Weights of a small transformer language model: vocabulary 4096, tied embeddings.
Each number is 128 + 24 x the weight over its row's rms, rounded and kept within 0 to 255. Layers, rows and columns count from 0. Numbers have three digits each. The size before them is the row's rms in percent of the matrix's.

# layer 4 attention key, 256x256, rms 0.09, rows 21-63, columns 0-63
095:110122116133147094114118122126129147145076154109138141124116132128097105086152122125121126144129134148113124085127092132167110151137078082131121150151118148091099152145148090120127092094125144
092:109146129102173099109184121138135143106144151158133121200146137120105117104139085148135098120127110108151157169138133093129088095139107119151127108144128116133124136108151121092139118121124102
094:130143124108138158106145145112143084127073117135113129089133173131155115113136121124112129146135155111086136112135120128111135125045092117133149119167105108154117097126098146141102116131175142
093:151103135118154116138101127130145123099109128094125152083115089155116137155130121127070080112155132158096114169130157146133076115117131156141119133113148105163162127105133121121111077161075126
089:115119124121135181118163152145135123100135109160144123172114150103098153161154136142123143130131142129137099109107161159142091146141149124111101138132108127107116161088108131157160102101135134
096:064128102129123098120175115128141134134130103096106169091127072091112129100151149155150103152137138106133122111122080165149137136129149129125131144101137107110162118091141133115127111127145133
090:124157117131166142139108123105127174123107129154143182116110130117076156125127156145127138121129160115132119163144127091161162146138137095146135119092149120116113125143157150181124128131187162
097:117148094111155097099108122130121136119115148142116131109130138143128162171126124135132088170104092084119107126111143137142140139129158124083137142137153122149122110113097139139143137107138151
090:097162124110145108120121133115157118151140106127105120104143133139153114147144122146116098132102130133122094119113144185108141134140101156111103157134139140165113111110135149157108131079106137
091:127131120137104137117164147091157179109148130081121151134130119107113119148146109162158125162149123172121139124128138132137157085115140107140154136146134097159155141148089104128126125134067178
094:133158172129123160114141128111118158146153144143081109117123129132154169135125109106114096146177106147086154126152163054134158101124147157129135124202145131150124159101163157106173160129127098
087:123127114125159136143144124138114128114100122088129150116112132125118169144168141116112116112140121138106168136130130148175125153121109112142094141119134161156145110129171066144095094123164188
104:135126101135111124098127099170133144114134109095160132120118097156130142157156140148112151120111150088121133139136144119117106171130134103161161122104150133129110092107106102120127116116113098
090:125163165112109185138142155125095118142118165158119141138203122106143097140134136125138135109116120119136145139143138170131154128121122113132106150092096142121126121126135129131117110129121095
091:119105134117131170133106101119123172097126148153107132139133103142133152102130172116120153105129136085124171146126157108099146099103133117159152127089162144133140124158182119141117132118194197
086:141083117086099152168085133160166153165126130127105166116088076180151135153071146136084092142105126197126115134113092113123109094120095150100116139121158163132171130116124109146130158135126128
092:133103156147151157166152124160134178137131120174149155149112134135129120106149120148139144091185141125149115140167081082166138123106119134117119084109113152125125102137145074169151151146134118
088:130154117136117160156116121144095106170175110122138137140130145129136126101154093130151109118113130082124162086107113131101143101096116109107157144111098128133168090140113112143144130081100079
094:138150113120112136137103113139113126156111113164079109137090165158122113118135118085115102090120090149123145117111128171116144119141119163103115104160114057116128112108109113088121112103125144
090:154160168172076127123154126178138126131120111104119120121174142136110155096115059123117124125129139166128139117099135108075152164167142136160116145121157106110141177127110119205127159106131161
088:147150146169115101106102121135127159170135103108114131146119143154160124102136149087138124159130112127124120118112161126104117148162124118130138129140123160093126134123145144154094114123141164
090:083152123154081152083158120140159108089129109095139156136109144197122120119123148109155171126130114160151097079144105122177118097157089128139117124137142160130127081110149137091140154142158096
090:096123115115137118120123142133124124117131105129119103177121126119126133122136141124114135164153161123136107160120142129094183134170117118106176129127142115146128107145114149118188123101130172
099:102111127153069139154153129190115139106107128191118147147120151158117129098153133161148120140124147123128094167109109140106181163111115131110098117144116110114165097164121116113148139120109101
099:106155129162101110152121110172155137119107107147120155132133136161148107113138173135136113086116129128115146129091117122137150137165184133126155126149105132076100102134112098115167108120139143
089:122106161099111106123123163147191109103092140164162107128135154115179132153124087117156118167141150140106083121140129172111146128135141135116094134130139159135106115117112086152140136121142119
092:128137153119145164123128138098137090149147159153151168131096150134156094135098140129153177158155137104128153128117131130173150081141139124151124188125146086117142151132106148133134114125150129
091:141134132118077144147098117146138146113122146118143094138114079159112106122166094114124099147163130137111137097145148122136147147137137141128141126130109110163118114153115102109146092114151126
092:108081143114151095101091154101140121097110133165109120155122086175136105154106107109128112115134123143088136115132173113128120121168114138159097179108166228089131132117142113117125113122126128
100:128094144110118151151113091130152161175128113156081137116139128125170107128125167135166155110108166158133152140111087103126145145086173080134146103115129123107123110134119176138148091120140141
098:122163178128141143126166158079146143126137138143177115140143123159139134097129134162122108096129119126146079114135169156157123096121085144164142109117113139148127149119129166129102121074157116
091:107114145144146110168101126118147058155157149083087138167145093112153132124128122118126143121145147120088148148104164150123148118141146089128114100100083126143106124110096100131131127133150086
092:119112118120141181136115107125119099165081108126144143165128113129092164115095145144095177134151154145152114161129113163101108097174129154144142143103106122157072175156143140138144103161101132
088:112150138151088137092115124145187175155136159110115125155153110132133146128111133154141142105129136134101150100144141124116118120145104113116106147121064131176165117146146140113127154136155092
101:132128151123148116112119150133098133113088154136130130091133133115100118139139178118084181140159151150131158134122120099126146151152111110117108149165132131213148130113135112096101085107107188
092:139142107123111167119119140124140119114128106183094088124153168089128122137159117160120157129135117105085104110138135174147169146130121106141139139123119122101156128149187083145127089157115115
094:087144134148143114138109116156131138094124123129129091130129153148126149120160111094178135114111089113093123114124179130104184126158171105156120101134086145102128103116149141131099136112080144
092:095103122134116166118132142132110120137163169112102141085182117134136162140137100132111134127090157119105123138152127117142119135157137107143094125185153125174090119141153138122080158139133129
092:136138131106127148120203115177092124143133151126129109134142113123113144128118157101132163143100142144137137126170171130129082189116136130118105154100126136132094153109125109132119151089173123
089:111117103133090145081135141116134093186162125143151151106152141124118158098120143135133082110091167182151166124114116142109166104115155132107127117146122187116130126146128149115098118084126112
091:136136154166162153102079125145110122164149117115118165163124148113144111125132089102121096106154174167131140140155140145128137175107167116163112155108101104117164131101123122141171116119112121
088:143114122137104162091141130129139079129122087123123078128128098180140114089145144122123118138152116143077129159142129141117109122111148132131134116147103156161154147131110113112117150141153140
092:165149104094140119093163104146095055126138160112094146120135156125131133141146142136114113135131131132164129146088118151125129133120146122103101128124106145111130175054130152132156141092112129
# layer 4 attention query, 256x256, rms 0.0888, rows 22-64, columns 0-63
093:116135135144095133161149118150112127136128135117110136113131084130104153127104090068113128102108158117128122099129144158130144161169123124131126176083122102113160117111111127161115184144125114
096:151065132158143093099137106122124165116165152144113160147113102151110118101141132104133104142130132106133148158097103161125143143142132142155104105153169123138076117175158127107131143119128135
093:140156175116087136082158149176128166131134140186078093141128149136079067138120146136168139134128114143135120133152117122168142163113130131092155143161147116115121128149144129126121130137075157
094:066127102120178117124071121112147116115099162130205124110114130155183117128128147108127122105080158129140150127163116110139111136104117129187112117111123136147125130106135171105129149111144120
102:168141143092167154152169089143079096108097161161149126110160113130153180104119078174081130112128099116112144138121143124143125126148106156150118151104136106088110149138137127146123117091132161
096:135122146144132133135152152162141082119120132144094121103087142122124111108174155097122102148114084126164135154162120116110129145107105134120119126175117138117109177084121143130150104176127152
093:109131085133122099181153115155135156152147103127175137156099140137056126127141161112109121092121113180139116119104147122104113133139102104132117155138128155101124154158130132110101146155131114
094:136132105116082140126156137071140147101106137152118142141130109102103140119113097141094122122110127112070144104104141072124107130115161128152158101171126124105120106123114094112150170165117140
099:131107127172134145122085139131105110118142129154141146143139145129134175076176126122110122113106132093162147161143120059105123122144103119114129092102120174122119130116121142125144157084137110
097:126155132132157135150137106144175120124162105127095133124108148127095154125138116125159118129133126116123111115122169115110114143086117109160150151058074142139130082140105112127101104132099146
109:122112090161157111118144109117121119103131128132140125099094128112063132143105120129078076113140162107101113133150148121107112104103079131149121120105109166140130117116167128103132096083106101
096:131118107163143113153120137115152134131119171135156124132097168119145090129152115143107095140114141118165095126152105078131111125155089136094143118125104147099148130152178151137131137102102104
095:101151086172143102134122132160136173148104124121114159121115128149142125112104164155120110142115143116079152137115132132107158127122131149180141153107098126174129125197135145181131166155106131
093:152074163111146157102136148097133109117126131095159154140141131121118121147175127132111175100166125192120101150123140131162085142116102139139135090131161120151158162128135111095145162127133090
095:147143122143103131125151174102173142103160095130151149189114140107096111102142162138193105097104131111139126152145137102154153150120148130163153178104134117120129106120091138143142180165088158
094:129147117124062142149144127130113134128149170099084140112075162109141177118166156124099153156116091098091162128097109075108112119145142142084124140124120172121146112155131138129122128145126125
093:108099105131129168131137139096122115155051119139132100121147131064141124112128117117142138139120117084082098148132109109084109156124157129163167138113100166110110112178136112168160160128128133
103:165141140110108072142147133154152153095110141151137135155123150117129136142127145158183161111141133115146127140133132141166150128136105104144154127133150123166096161130094070122094134176138114
096:129096119121128113126160109115162158087127137130122157129117128135106104127132116120147115094153148123090094137153143145127112078094123143110151124145107142166092108118116113124151125114136142
098:122163126138131141182131128111150127096138182140162142137127174128143115173127103118136108134111182135136148135160126141138126183097143130123136148139107116109117162107080135138142095126103090
092:102123122147123126127121111111116115142097116134110133151137117073133098100137150161099079100143123136095124163095106119117142145105173143173175139102130132134133146118110108144099122125129134
090:131193084130138171157096112107143108158074132139165109073129135074069147127136122116143091115121112141139168180127126158115111110085140155079093141115130178161121140123172133141104110128119141
084:144139110145153121115121150103132157122155135139137091099145079131167159125130148122122198127104116082128125168127166143142118077164097126137161161131103169093115125097129125139160166101131129
097:163138112086127149128165142098140162157129122140142102121140177086103152109136115174132133074116092148123161089148107117147120146112147099137137123111139122181110116161132128097111147157091138
091:182126178095137087108108130130113170112142153107080149155131145089111147081097150163145082132128107106121141161117161141154119166143103124133159099170120127152136124081147148115107091129090141
095:147126102137104129142104157109138131161152127095141129123124106105105139146118123157110116155069140123126095157142147121105127128165137143090119123167109136103105179085115114132105159121147125
093:145112099093114138132123138108109144134117095148122104176150128117165075091115133083117110154119101150095104096083127144121154129154120103126169108134158119112157118133065126156139140163114171
088:109150105132146125168155188138132112126120124118131131136148116097117140111097137109120135101130140101128117152051100110157112145090093148148185127134175118114110068146136132114092083126101139
086:180105124133129130150119135081155151165110118136125139095115142172125103133129121153124112148170140115128086122097138161127115144122108120183124146126109068141102079144140118135130132124171140
093:085147110106109151143187133161118129117134130125151085140117125132143140112152133139137164150156120168140160112121127159099132147113147130111176156161145095123111099134155158084080134109109085
094:053120158143146132123115149167143163085101133130144108150138167139076100160117110102148157141150081127105056119135107099153117119139111192144121157117173140098141167107129146125118146136084102
096:138131142149124149107148131107117106148157151120113104090134147147157109158108113105113092110136162098104145105152154122134144129113104149134118121143147114123125114094144087101153125127114139
095:130124134111172124149127161120152152094097122165110136116113121138163095095108141116116116105129114125198131152111115166158153118123125128137110112115134156109140091128121114104133130102088146
098:164129164090110116152140105124137128152134119117134121110118090117141105130152101125132103134137092128127173133135132185117101146096142162074118088121159116112128113149099155192142156114180101
100:162122125136090108113123135128122123165153134123122144095136130117142129096112138136111122158141128167142113122074142107087112094130146088140133117125135165152088114108155153121137104147147155
098:160080116167111132151128156122105159167150119120142132119127116143146092134142137109126132119138119088171136139126091136120104145111134128123113127096176149148109171127147126150158133126110164
097:124127098120147134116136101171116130161131128114112128125114158133138063136131098111102129110143126127133152122099117098130112111110163121161126127147103159133052082115084116163106127136147073
095:107099145110114098112097129122125090146140168147168105122149130128146166129165122139148118121150147105117152178149115150121131074137084132114156100143126142098158101126083110141117134130082129
096:117100120107143145128127085082119119106109115106153107149135127147100156140176110139139137154112137114129145130130110126096128112144117128132092113133125124130103130170158153130122122144107119
093:148081112128127140169114103119098147113082127133152128113146111133146085120108120119192143146133135105115084141130149150129125135117076164140106147106112118126105141135141079125114149122103127
093:119092142139151147178107129093149175146103127097131132118151108120139159122157144119160128172126177117131161088113145139130115161153143124143168160100116165136134136121125154144125135118138159
102:070126173146122125143113134125113145115179133182176118102153126090064141135138127192156068121155135160132147124144162138126136107147094145086158131152151102110138110171113157157152111092111127
083:117137094141114139147109136134133094108108132128099122133140113176158146149080161113155172143130133095105093103105147138122162151102100135142125110099131123143096124129076125109121148108139137
# layer 4 attention value, 256x256, rms 0.122, rows 0-63, columns 0-63
100:131132103134156122098120126069132127128098110176114095111128094154158166146122155117107096105176101139120109115163099197127138114130124118120106129137112169166116115135124160121074135151153104
097:111143137140175130112135090128142142144099116129146115161105104092144130159143118146118146126147095143154194133110104158122161113119140093109148165124163109104128113130134124113125128179128064
094:085152104143089129163163124127121137146098105178125100123096133090153109145089139125175102103100157142170119134146129118159170137094130134123115127132142140113113176164147082144134159107134097
101:130094096107083128124156089135160101149163126150155131108121153136127155122119136068107089158125106151092125128114153155105128189137090179146129147128110115135091140111124143132147121122136171
093:149103123097077155114105080142078116092112103119112121119113151154159094108121095095092123145094110077115130157092092131096162100134109165150156132111144151128108141134125169107125118135173136
101:141090122149090126104080137147122150094095177129093123121121118140128145138121131164129097100118131143152128148150114205107112137109126098123121106136134124132129119103108136118107134104122131
099:092160099107140141141124089114082128137133121175107143175082147129139112133136152148095166100108121172137168126125088129162130125082096119115101089150164144167107120134113099106132089134130125
097:157127094086113110107132123146135092152129128142131119160164147109084106107100145115129135094137151193161149155144120098123125128109099124138147143159118123162095170127124107127156151104144087
095:166113134123139186125081116099130138088107122118107104171101087154107075113120114089143132133102112165128142096101106133134168127100124146154093099135185146112145158147092105115144147147093113
098:169170140101099135127131107162125129105114132092088155121130163068136131130096118121143107093143103168107126124139141056134122162142093167123115124125127112119065155112152112153129152127156127
096:071137146156134174134154151111152118130110159132137158118150125102123116152144048114162123143143056148094158145124129140132206109143160130154134165140099122144100121075126163138141115124126168
097:137106139124099111152108128070100163139146095127139112107171162097116162126160142160134160124138126102130142146179127143144158085123109084130148156118122114147110114127153162153097111144127129
107:122116132140147175140161119099127182117109144111114168090163115120182090147118155129129117142118142126114182140093133134134133099149142099158148141162144095142117100132111117157152121143157121
103:131142128129157171131115132118131139145113120142117129158114108114117153127104121085083142121149115174120138093096109150147126051180112115123134123174175150125106134130126116077111135128138150
097:100087113106133095127138141163152162135148119119125158058183150120126084148167144134138153122184098110128145104135125138166142139147148101100104119117157113117147135139124104050106109149109082
101:142129151158110116115151134113124094141139144124093125117104154149101132166173143129158146121102128105115116102116125066107152093112124107119150135118177148151141086142154157127135161108110117
096:116148160137140128121094112104110155108134148130080143152150139139151119127113102168150148158137119135111107145124137094119138116149143145151193170119071141083116129115127135170090145137123128
089:116115105125172120096131112151138097134138170126122107128171158144156123120096142085125136108125089156182168132149119091141169121178074155135135141119141111138093137166123086135145160088102064
108:138094090106087126153127108132115124106151134162150176152107109182162137137105151150144104144123121129189135125157147074092119121122127169084117146127122141149125155170129113146151153112142147
098:108149089089160129133100140110126103132108117134101103114124108129143075113131082120115120116150101080126163142111134128114140108110119131112124134134153119131114108090117084109091125095155114
095:152156123169113167151097109122112148110136149123119161116121120105179121143088081158152122131104135121172126142132157103122064135139186142122131135078123096143097146171145169147137095124119129
094:119160143143128098156117116148134119144149114136137096131164138159110082111187128147109093154131126132167104097145076131127109116123120105182156117165164099130125117158147113132167147134138145
101:133103139120133074099117098125125106124164181173157118100142118088174145161123122136115066156101186165123114142145106143109127060118137139099102144110110153131134119141107139143171124119124117
096:126138095114127131139080143115045124158178146143122108110100067140096154131144141101131123142111080106081113150159115169151114144160122148112098178123115133096144153154103132165119150120130127
101:107107109087127122104161109104137129121126083079159103134094130097136084158088131121137167107138144073144131124120141150186103129152152104160122141121118145113092100168144150140111140128135157
098:102149143099131142077114136147155100123127105126129135101115128116169114108125125128125133153095093147160136111115117088118142136146130140089105089129099111106161103127130131123146128142126210
098:134110144128130112143117149116115107140182134129156162142112130119128127147115130162156106151112140169122123130176151068119104143156124149170128168138112165127175160134142109142174175137112093
093:147136131108123105110140146111137135145099141088125153156160126133137149111135152121122076172113163165121152123104131085088094138138194126097159130152101124113103148184118182129178132162154136
095:107093118127116138143149097074093176080155130112129136140113161090146110112121094123132139111111134148103134086132125161170152101128071131115111120145136111207104147119124108122117125131115132
098:107116102166160128123130129125096103146119115084123148159131140140157114136122127135147101104153100151157124092121134130135147172117142141121133143158105093122106148121139118102111169097075139
092:122135167145132097147109137113205165103134137143143114135123156110147157098129158084091149099167114176169124170106121113138146123149134107136109145087105144115122120117097135105141131091141108
093:136154109164141112153131153121095156129169094082144143075074145166112119116097079102132124131110151159152124137096118152117162119156158089156105114110147130130137108167084074111114139157178155
105:127121111105120151147141128098142126159158117183153153158114176133176125125128106109163128103159165123185137164140114073085112105133129097113131160139153168082125131159148092190078104123163115
098:127155155134126172136083164136108110136148142108130081137100121128152159099121145124098138135127130127089104170117154110121116106110140129141136157132120110110084129153131131108131159059173141
099:107097130194121124097121111164132116095147093135109161106117137130115146141129126122135133133134132110116127133114114130130142120145113115156141121127133127145152100160133100082148130130127141
094:114153154091137140132136122142138112140139093154149147078155172113097105074134087124131145135101117157078100128158159175136111072130121153164132137127142144160168142112121149097134141172130153
092:135112161129147180120107166118121140119111160172128125123138094133154154111110146140144139125152167142149113121136130162169102109116140100107101093082149088134065200134135115137136161090133130
089:120167126130116100096152137102121142112164107111153157082130111125126118117155131153146136112100150119134103147106134178138144166120159170106122116111157150094119152168088170129106120155153118
102:115145113131120142132111074114137159134152181131139103114142145107080134149112144114144102124103141176133120179104156107122134105170091134133149130145156105121129147143139121133154140148100139
094:133140128086152142115137119190101142146151125140131179123131090110165125164118097144121089117135151128143128094141116110081104122140126158136114103139119127076087115165144075129122143130105124
097:128149105096128111139125094084142074098124158103141170147126127132127124165105118130131123120088102157137120097117109141094178110126154148134117132135172109082113118108079158125146152110104129
097:135171168101164138093135185144118164094129130142127077135133129071148111155140109164118123106160117121111106110101170174098133147138144108149154128148121116133142137189137136119129102116132151
092:114148109128119122133119131099131145153126141146079129150119153118164130097178095129109137118150127174154115163111101132120115095107124137095152181147154111145094123157129149166113128171156144
092:126139106128127150154133103107175152142157132116151132158150072178154089105132151082112142115125136125146111139075131093111104147119147149160089140101117119161127153137100148088156140141139155
097:152100160156147138135118123093119074092158104120114134156106112115143103164150124128146115139107113121173155116098142120139113165103117125095163096106142102171121124138108119133161132152124077
102:147117141129126115141154089089127114121085122162090108178142137120116118129074115165110114097098094153125102108152128161131131102141105138106139140105145153122145152124150101182136111139092110
097:113147160135107141168113114080114141093103098120119079133171132086174147094128115106115114125118153120112111140124107116135144120122139106102103127151140094088147161144155133097117134186116124
099:115133103145122166096144130117166072113093147128115139150120145125141123111113120100152127152128134177133162102096115147152109160162137137091125120146116095129149160154116093132123128108140168
098:152167126137102116138130149112118125145101147153148160142124154094166152112069089137106109115146144162123150135132102125105188174123093128121143137133147142117099093173147103181112122156120056
095:143102146167115168142138103078113150178115173175125121120103185129116098122130158159096113155165138135148121119111096134137171110147090100154154154168147105117127171133128159151120130113129130
101:147074113098152121134150132112110109104155158103129122154140117100104146149147111122112106138117113097105127100118122148122136171128132137191102117119109142113115115161160138148143138108133118
104:078163152141142140094087105139127123113112130114116172097163097131158162106113160119151105130135135113084120146103115157130125112129148088104110114149131112162117138152110152161160133123145098
099:119088149150168154172156088112148109115122129094134157127111105127148151129137173068110159107151137132141167141115155129137112142122140089122143126114104108123089100127118127128106124144114104
093:136091161113118139160111102150131114125087147147084098108114137104130117100075146117135172111113132120168119173120157146152136153154145126083141094111099152147131080133119088111134109162127134
100:129156152109105110126104105125083144139119115094097115142176096112107119088079128130164161143117118140107102178126103120130133183114108112156119119125148183127104131165190062143145138152090102
093:123138127101118115155129152110114131130109128113130078121133122194134106129125137152136136137131101159150136140096172136114150154185093186163086128107103112115174096112101116141089120120182096
105:129130131147154159159162123123108148145091141142160104129150099101111166145136136132137128126129136131156092112179109116124115110111132109132121103088097153091104133121116146175102132109099096
095:102154167147178125150133128169173129108117138145165124190097128176153115126088116117147148124176139123118129115160159144140133170160105103139150118124107117071130150113170131131155146093118120
094:146139117099085145138131169157195150126154111128116111167103117100138135087107126115111116161131156111109128150127135142122116146123133112161121142150106151098150141128121105119136105140132116
102:111098094139157138161103112150106137163124140126136127176134156117134118159149094102127103143116136104122136065135155159092095143123122157104131125122122156125097157143116155120125146102091105
092:138150123096121125137101100112132104130094158133169180163103112166120116148126145109112111100115098118124114117132139091118150093132074132145134180103143111151152090143159140116071126124124120
104:083117147116106094146108152182149109138122123125132097128100085131146162127131093177117154136114158162120135114163157091109142169108085138129156115143117156113113127118089124112149116125124122
094:104141123148129088120112100124140154114108175089110116135116135168147095104146139125112157140136119115134135100116170159160107155157157103144181146150154130097109120145146137136092133127134104
098:123107139102098149132135129146116090130085126075137131111171122126143084095111133079100138103141137139098123168083116148141108130074062122136153136150131117151110117122097069091110110129072123
# layer 4 attention output (transposed), 256x256, rms 0.109, rows 0-63, columns 0-63
103:122103124116141136159136115121165141131160119176176107116131138114077150093090111145115106133108089134133115132151165157095103101125152091119116148110129146103153139147123146143136127076138087
100:087110117152105118125149116128154126116133165160118089145115109114153098112080123140088149157169149148139149121150148094140126169078098107135137116143181091119092130133130145094126102144133144
096:146147132139144171168112158135116147129168124127141133136143128126107134119101116123140118115086144114118124123135192170104127153151095151139122122127127134161114171135145120127111116104109096
101:124145182140120067099140133149102115104175089097098140134135132125124096100111112117084116129124126137099134116103084158121119140137124135113154130144122135119147107144149150149095136098142120
097:139115134110081072158120135122133101072138140126118137166132135129107106144087153112109138094127095149108122146128125070120198117109068182154145152150168135133107134104141135137127150151132076
101:111118148174112108122102127088076136156138066106102150115114155109120164110150112146076143095116112133130145129151108066100137145118100138155168078101118163134137143133135154160102130099130093
098:147141092127109147168085089090095173130143135165147100160130150099138107136136116134112106159118144098128169112132133116155132156130151159145090133119148097080117094109107169138112141146147122
096:153170158077114142142083126156121160107151151098130130090136120120181096135103142129146118100129147110132138121122128130153099131106107093094156105118131161122169172100135147152146149118131148
095:160097120134129168127131168142155126083138135100139082134162162130145118120066131159105100105118141105130131139122157146111097121135164135160116142131129117068103127113146176159128128090111129
100:162120112145114136149114121145106093145109096147121174106110125158120154124116120165153157151105131106115097128092149115102170188129125140101131129123103113127153174089140128117112156093157120
096:095123154179150108123159135128064129180129097159140117144098100128136147146184086189166169161136090108098130166159112095145135137097094114123171112137096145103121098148125111132122115137158110
095:122126130121154143116146114170153127120114120139100137159107146147106122163249128130119126084155117144101124109094127096147172147121093112145116124147124075131098118122111112137156126101118140
104:107141131154109165162124140093105160148133130130119145147116163123085105106131139123147160156146165149153167146144123115148158122128114129167159131123115140092164104153155150155115102119124113
105:131133117115099155141095162142108122126173102154155132119167108149098188088142161142165119120088123148150176133090098109100085131127127141143106069108144121097117101126145139146134149099142102
098:127097111116139098133099130135094101076094131138164095132172198139089093135202082127134145121142091167148144129140103153130163170143087118148092129126118081096151112118141161146141124144122147
102:166144133100124124150132141161153108165116150127162136172136137127108099109133136146163087073158117137134155084143092126120120126134153132137115146147138159096122152106126107136138145147119113
094:105193121133149123109124121134141134097081151106112129110100145089149166109154111138142144123182143097090125107159150111119153129084130132127140136091136137107107115116138138146154141157149112
090:113123163134090106158129103126121165118162161117117146128167156125148123125121126133124107101105124135125134109112144157104120166158117146114110118092133087127157100089150145140076100124134078
106:113104102129130099157126123121136178149160106089121143143120103132182141108100116130112114086130168152141115115113142072113133120141166130149113141110110141180128142132152136160138151135134093
096:139137175125108151121132147151107128120123135114110100099129174163120095145114122102094094111147143102133120147118148119128142153105151154137123153138153143087116166122074146104119085116148164
095:132113133133142149081117095118136133078111129093162151163124140127149128122114080151176136146151126109115127145143160097106137137142149148159140115122114113130120147130121165143143142117115128
098:141102202103137122135141147144090130162108108127102136177182124133121119132096127081158120137092107091106132115124157128138174115122090125152109096113116120140129156094104110117173106172068103
104:131117147145129103108135079139157081106136155140151129143085125123152154149101162135107092150120184132146093159083146165137108134133168115120155137115148188125134136095122105159104112151149099
100:095137130142124164108153114111116153143136145121105188107156115106119131119145135090089143104143106149116133158122158127060142146110150141157149144115148117127134155154148133130137149091137138
100:128117067086122100116114169130110161126129095124127154076140164131160115119119139157125136111137112133113136162097113133135110164110150116128118093108133138115100116139135108087149094127146122
095:176131123143106067124133123163124155094151144127121109154132145174165108126133091145104135097068100173139163135127116171163109109139171133111139162141086139152132089139114136131146103149121156
097:148149147082083116120147132106143126164124113106141097136108097141134135131114112109120122145135130150169101083170139115095125139114098191113107116141071141147161071150125124187150110139114146
097:129133156128094123164106135163097092118163110121082112126098089140143169151130123125143116108136131108128124153130105096119169094110113122133181124109110169126130105141132184156133132082102155
097:150142090133094147118125139121111089127118141136106131134140147105101136156110159173127144119152139116137126107185109141113148138102135126144154075081114101071142134123123130141137157122134145
103:111094113155184164104155108141175155162136120138118131136147125148137150163139074107112127122129118157146102098109152157127077087149153134108090113162135092100157123140145099137165150133108160
098:125118156192140147168122130130149107175135137160162104109136133110106167133093143086147181092162157159104138130096123147121169108105130117113151153137163101128092100186130062155134107113111110
094:108114108140139108084107145100170101063135138192197117129148132182133121143115109100172129098114155115127138107116101156151158120139127118146122137127165154093128115144144122134140108119126142
101:146109163112110085129103102131184135126136093104148128172119166125147113168094143144158100161134155112138113125155135134107129137122121128116120142076119147099117162090117105122130090137107129
099:127151128115144150126120129126100151132098149117133171120100138141128148162072118099126123147140087099117141125100143132127141095105171188095152117138152123153100121124134125158164124138137159
106:141072154124100120119137113131133163124149155121131131153105113152097127102112168145131090102125110108108123127164149142151127175145104143110116109124161128109136127102106125102126124147162134
092:163117117129122098097133133093115116139108137099100149184101109133101137136104122159111138111138079130138131132119098126084145103104094153128138106129153155131169123125059120147129165084120167
093:154111111119113091094140177146108161104135167108152133119110100121114121114150140103050137101130154135123171099091135115131104113133159112127127121132141151196096191142121173159125117082158097
091:102150128131104099148163141132172110090149117131140137121120138107083145150063124114186106155160142109139113162159153116119119107145176138143146130082105122109145126127117115152144149117105157
100:155164119106137153121114175103134098093170127098088128129112146148152112103106160084186090136139117176096165123081088136133101145134110130156122184127139132149121117124103116149113112149144175
097:141169120136118049150113106118148128110142134105107104125161091106162121095121113140124141168105138138144175139119133108103082096123114170167110132138125120128101129113168121132147138121104175
098:117116121125136171172117118163112110142110123153125102132165098120172128127112072116148068126121142141091110112086145136111118136150127137140136148161086110072098098076162121120120138121146125
093:137153107138118100139138166119127122093130139157118096133130181152151137105118135112126164138150150088113164077146170140159169123169122160108138155169124097161130110126107099147178094137127127
102:118193165116126105092165163129148124086164123118092163145078171137139099153168114130127097116115156136109084100139098079125126152140176138123124154117104130117100142136138172118119130108089098
090:115093146129126141125115140177112118117132116115119118131122145137130143158081140079146143095130104098147140129137100122140126102124111153185135127120099099155128096148143092098087117152094105
098:174109125131125106077118122125097115129142120122095129112121188095158130160072117089113099110148138125138148104160082096150150160116150133139189129138105118118119153095151104151164155156157162
099:137120147117138140153126109136149131126158125150151109125152125134143125143167089183142099133162109151142119124159116143138127140117070085140118118128157149119146170140109134152126129108099114
099:100137128104101095088135152130116159131123137161107121144144154100084153122161104166151126136118175141108095145124082133143135093108084114117136131124116106151153134138156127116165125152122160
097:098113151135144110145091142149123089112137100122137139101154169124144107080085126111175135155145125101106161101063139137150149140141110156116195129125145153090142109114136143136140107116121156
098:126136131170125142163127154158139148153118119118144124125114118119123129143146140145096104162145162185151107141166123158148086076164154084096105182104115119115133142148176122153104131143176102
098:158157175170106166091112146138134098146170165118162115164150137128138112122140128110104131146141167189116130136125099132147143094128109153112135140152171120114133103128134138107145157109083187
103:161117159130128148154129129107102121110122147148180078102125160092115173128147138129154093164128109148106103153132138135077117138116101137144131150158130145159140159155110093135076116146111081
102:116101127147155122157110179147145133125119141093117123156080103179157144126126154101176146141106143130136148148150165165140150124117143140113128109119073090111142175157167140125159140138113119
099:130162092140112134129107090135160115100128110066111112109155158101101076137146159113130149126089187116168129151101113122132106140116111120168164140100110125148100103155122160115138144152108108
092:126110113147125148136103104095084177095127113108139096124126139110105174103142147113124115100107108081124159141139181154140114161088128123122083181147143146139118133159127170123116134113148163
103:135163146102157106155079141129104113078161139094134152122110173116147147154118115171159119141126119074130123145125115095129096157130130129110119121132117116140179156138121129139149141127107142
097:135071091138147139099146065144169129132119127138123092129109161130094136144160118133138111160120110142115150115140122153095159123143158170118161142134111125110157120138155137147131090162101136
106:126200122090159187171168126106135139119080115140152150176126098129125167114151131099186134120137111165161091147167133110160102123135090117092167143143172085098123128127126127119125133160132159
101:127155087146130158146099136134103114143113144100143142165100062168115148112169137140094122145109088147106134157106143107154097163148128088163168070163154107141112113169130130110101140094164154
092:123148111122132099161120188088113107140137097165122149122116139116129138084125137116115117137108141084151130138131156172104127113140167105145112122122138137107125160094120101110113144127145147
098:135174063093092107091128159113161084120131121144135116154117098130134147106159153140104129132110121148116105144122107126080057127120123139135105119139143180118126145105147125136131107120085086
096:109155147139171112153155086095170144178119158162125144132131179127169094171095126140126097119141160110150109140136142087143109160102125126128111141113060133112128129146145108142125114096100149
108:162119095151125119136146149141098129126095121127065189128147132135138138113157163150136096144105160160148118150114125152103127113119181127135154121140124132167115162189126088111105123169141141
095:134088153162127119084099136091094144146111123087110152155145132105103138094144111157078126129086102125094146144115109150094160081172150150113147152132105129121091101108127124139132165166105147
100:090113114125088108121129128175107141128103141133134074136163137091119120149140141089094108145131138151146103143106124133135112180089098134110141078128132103125163135116130142098113151138084156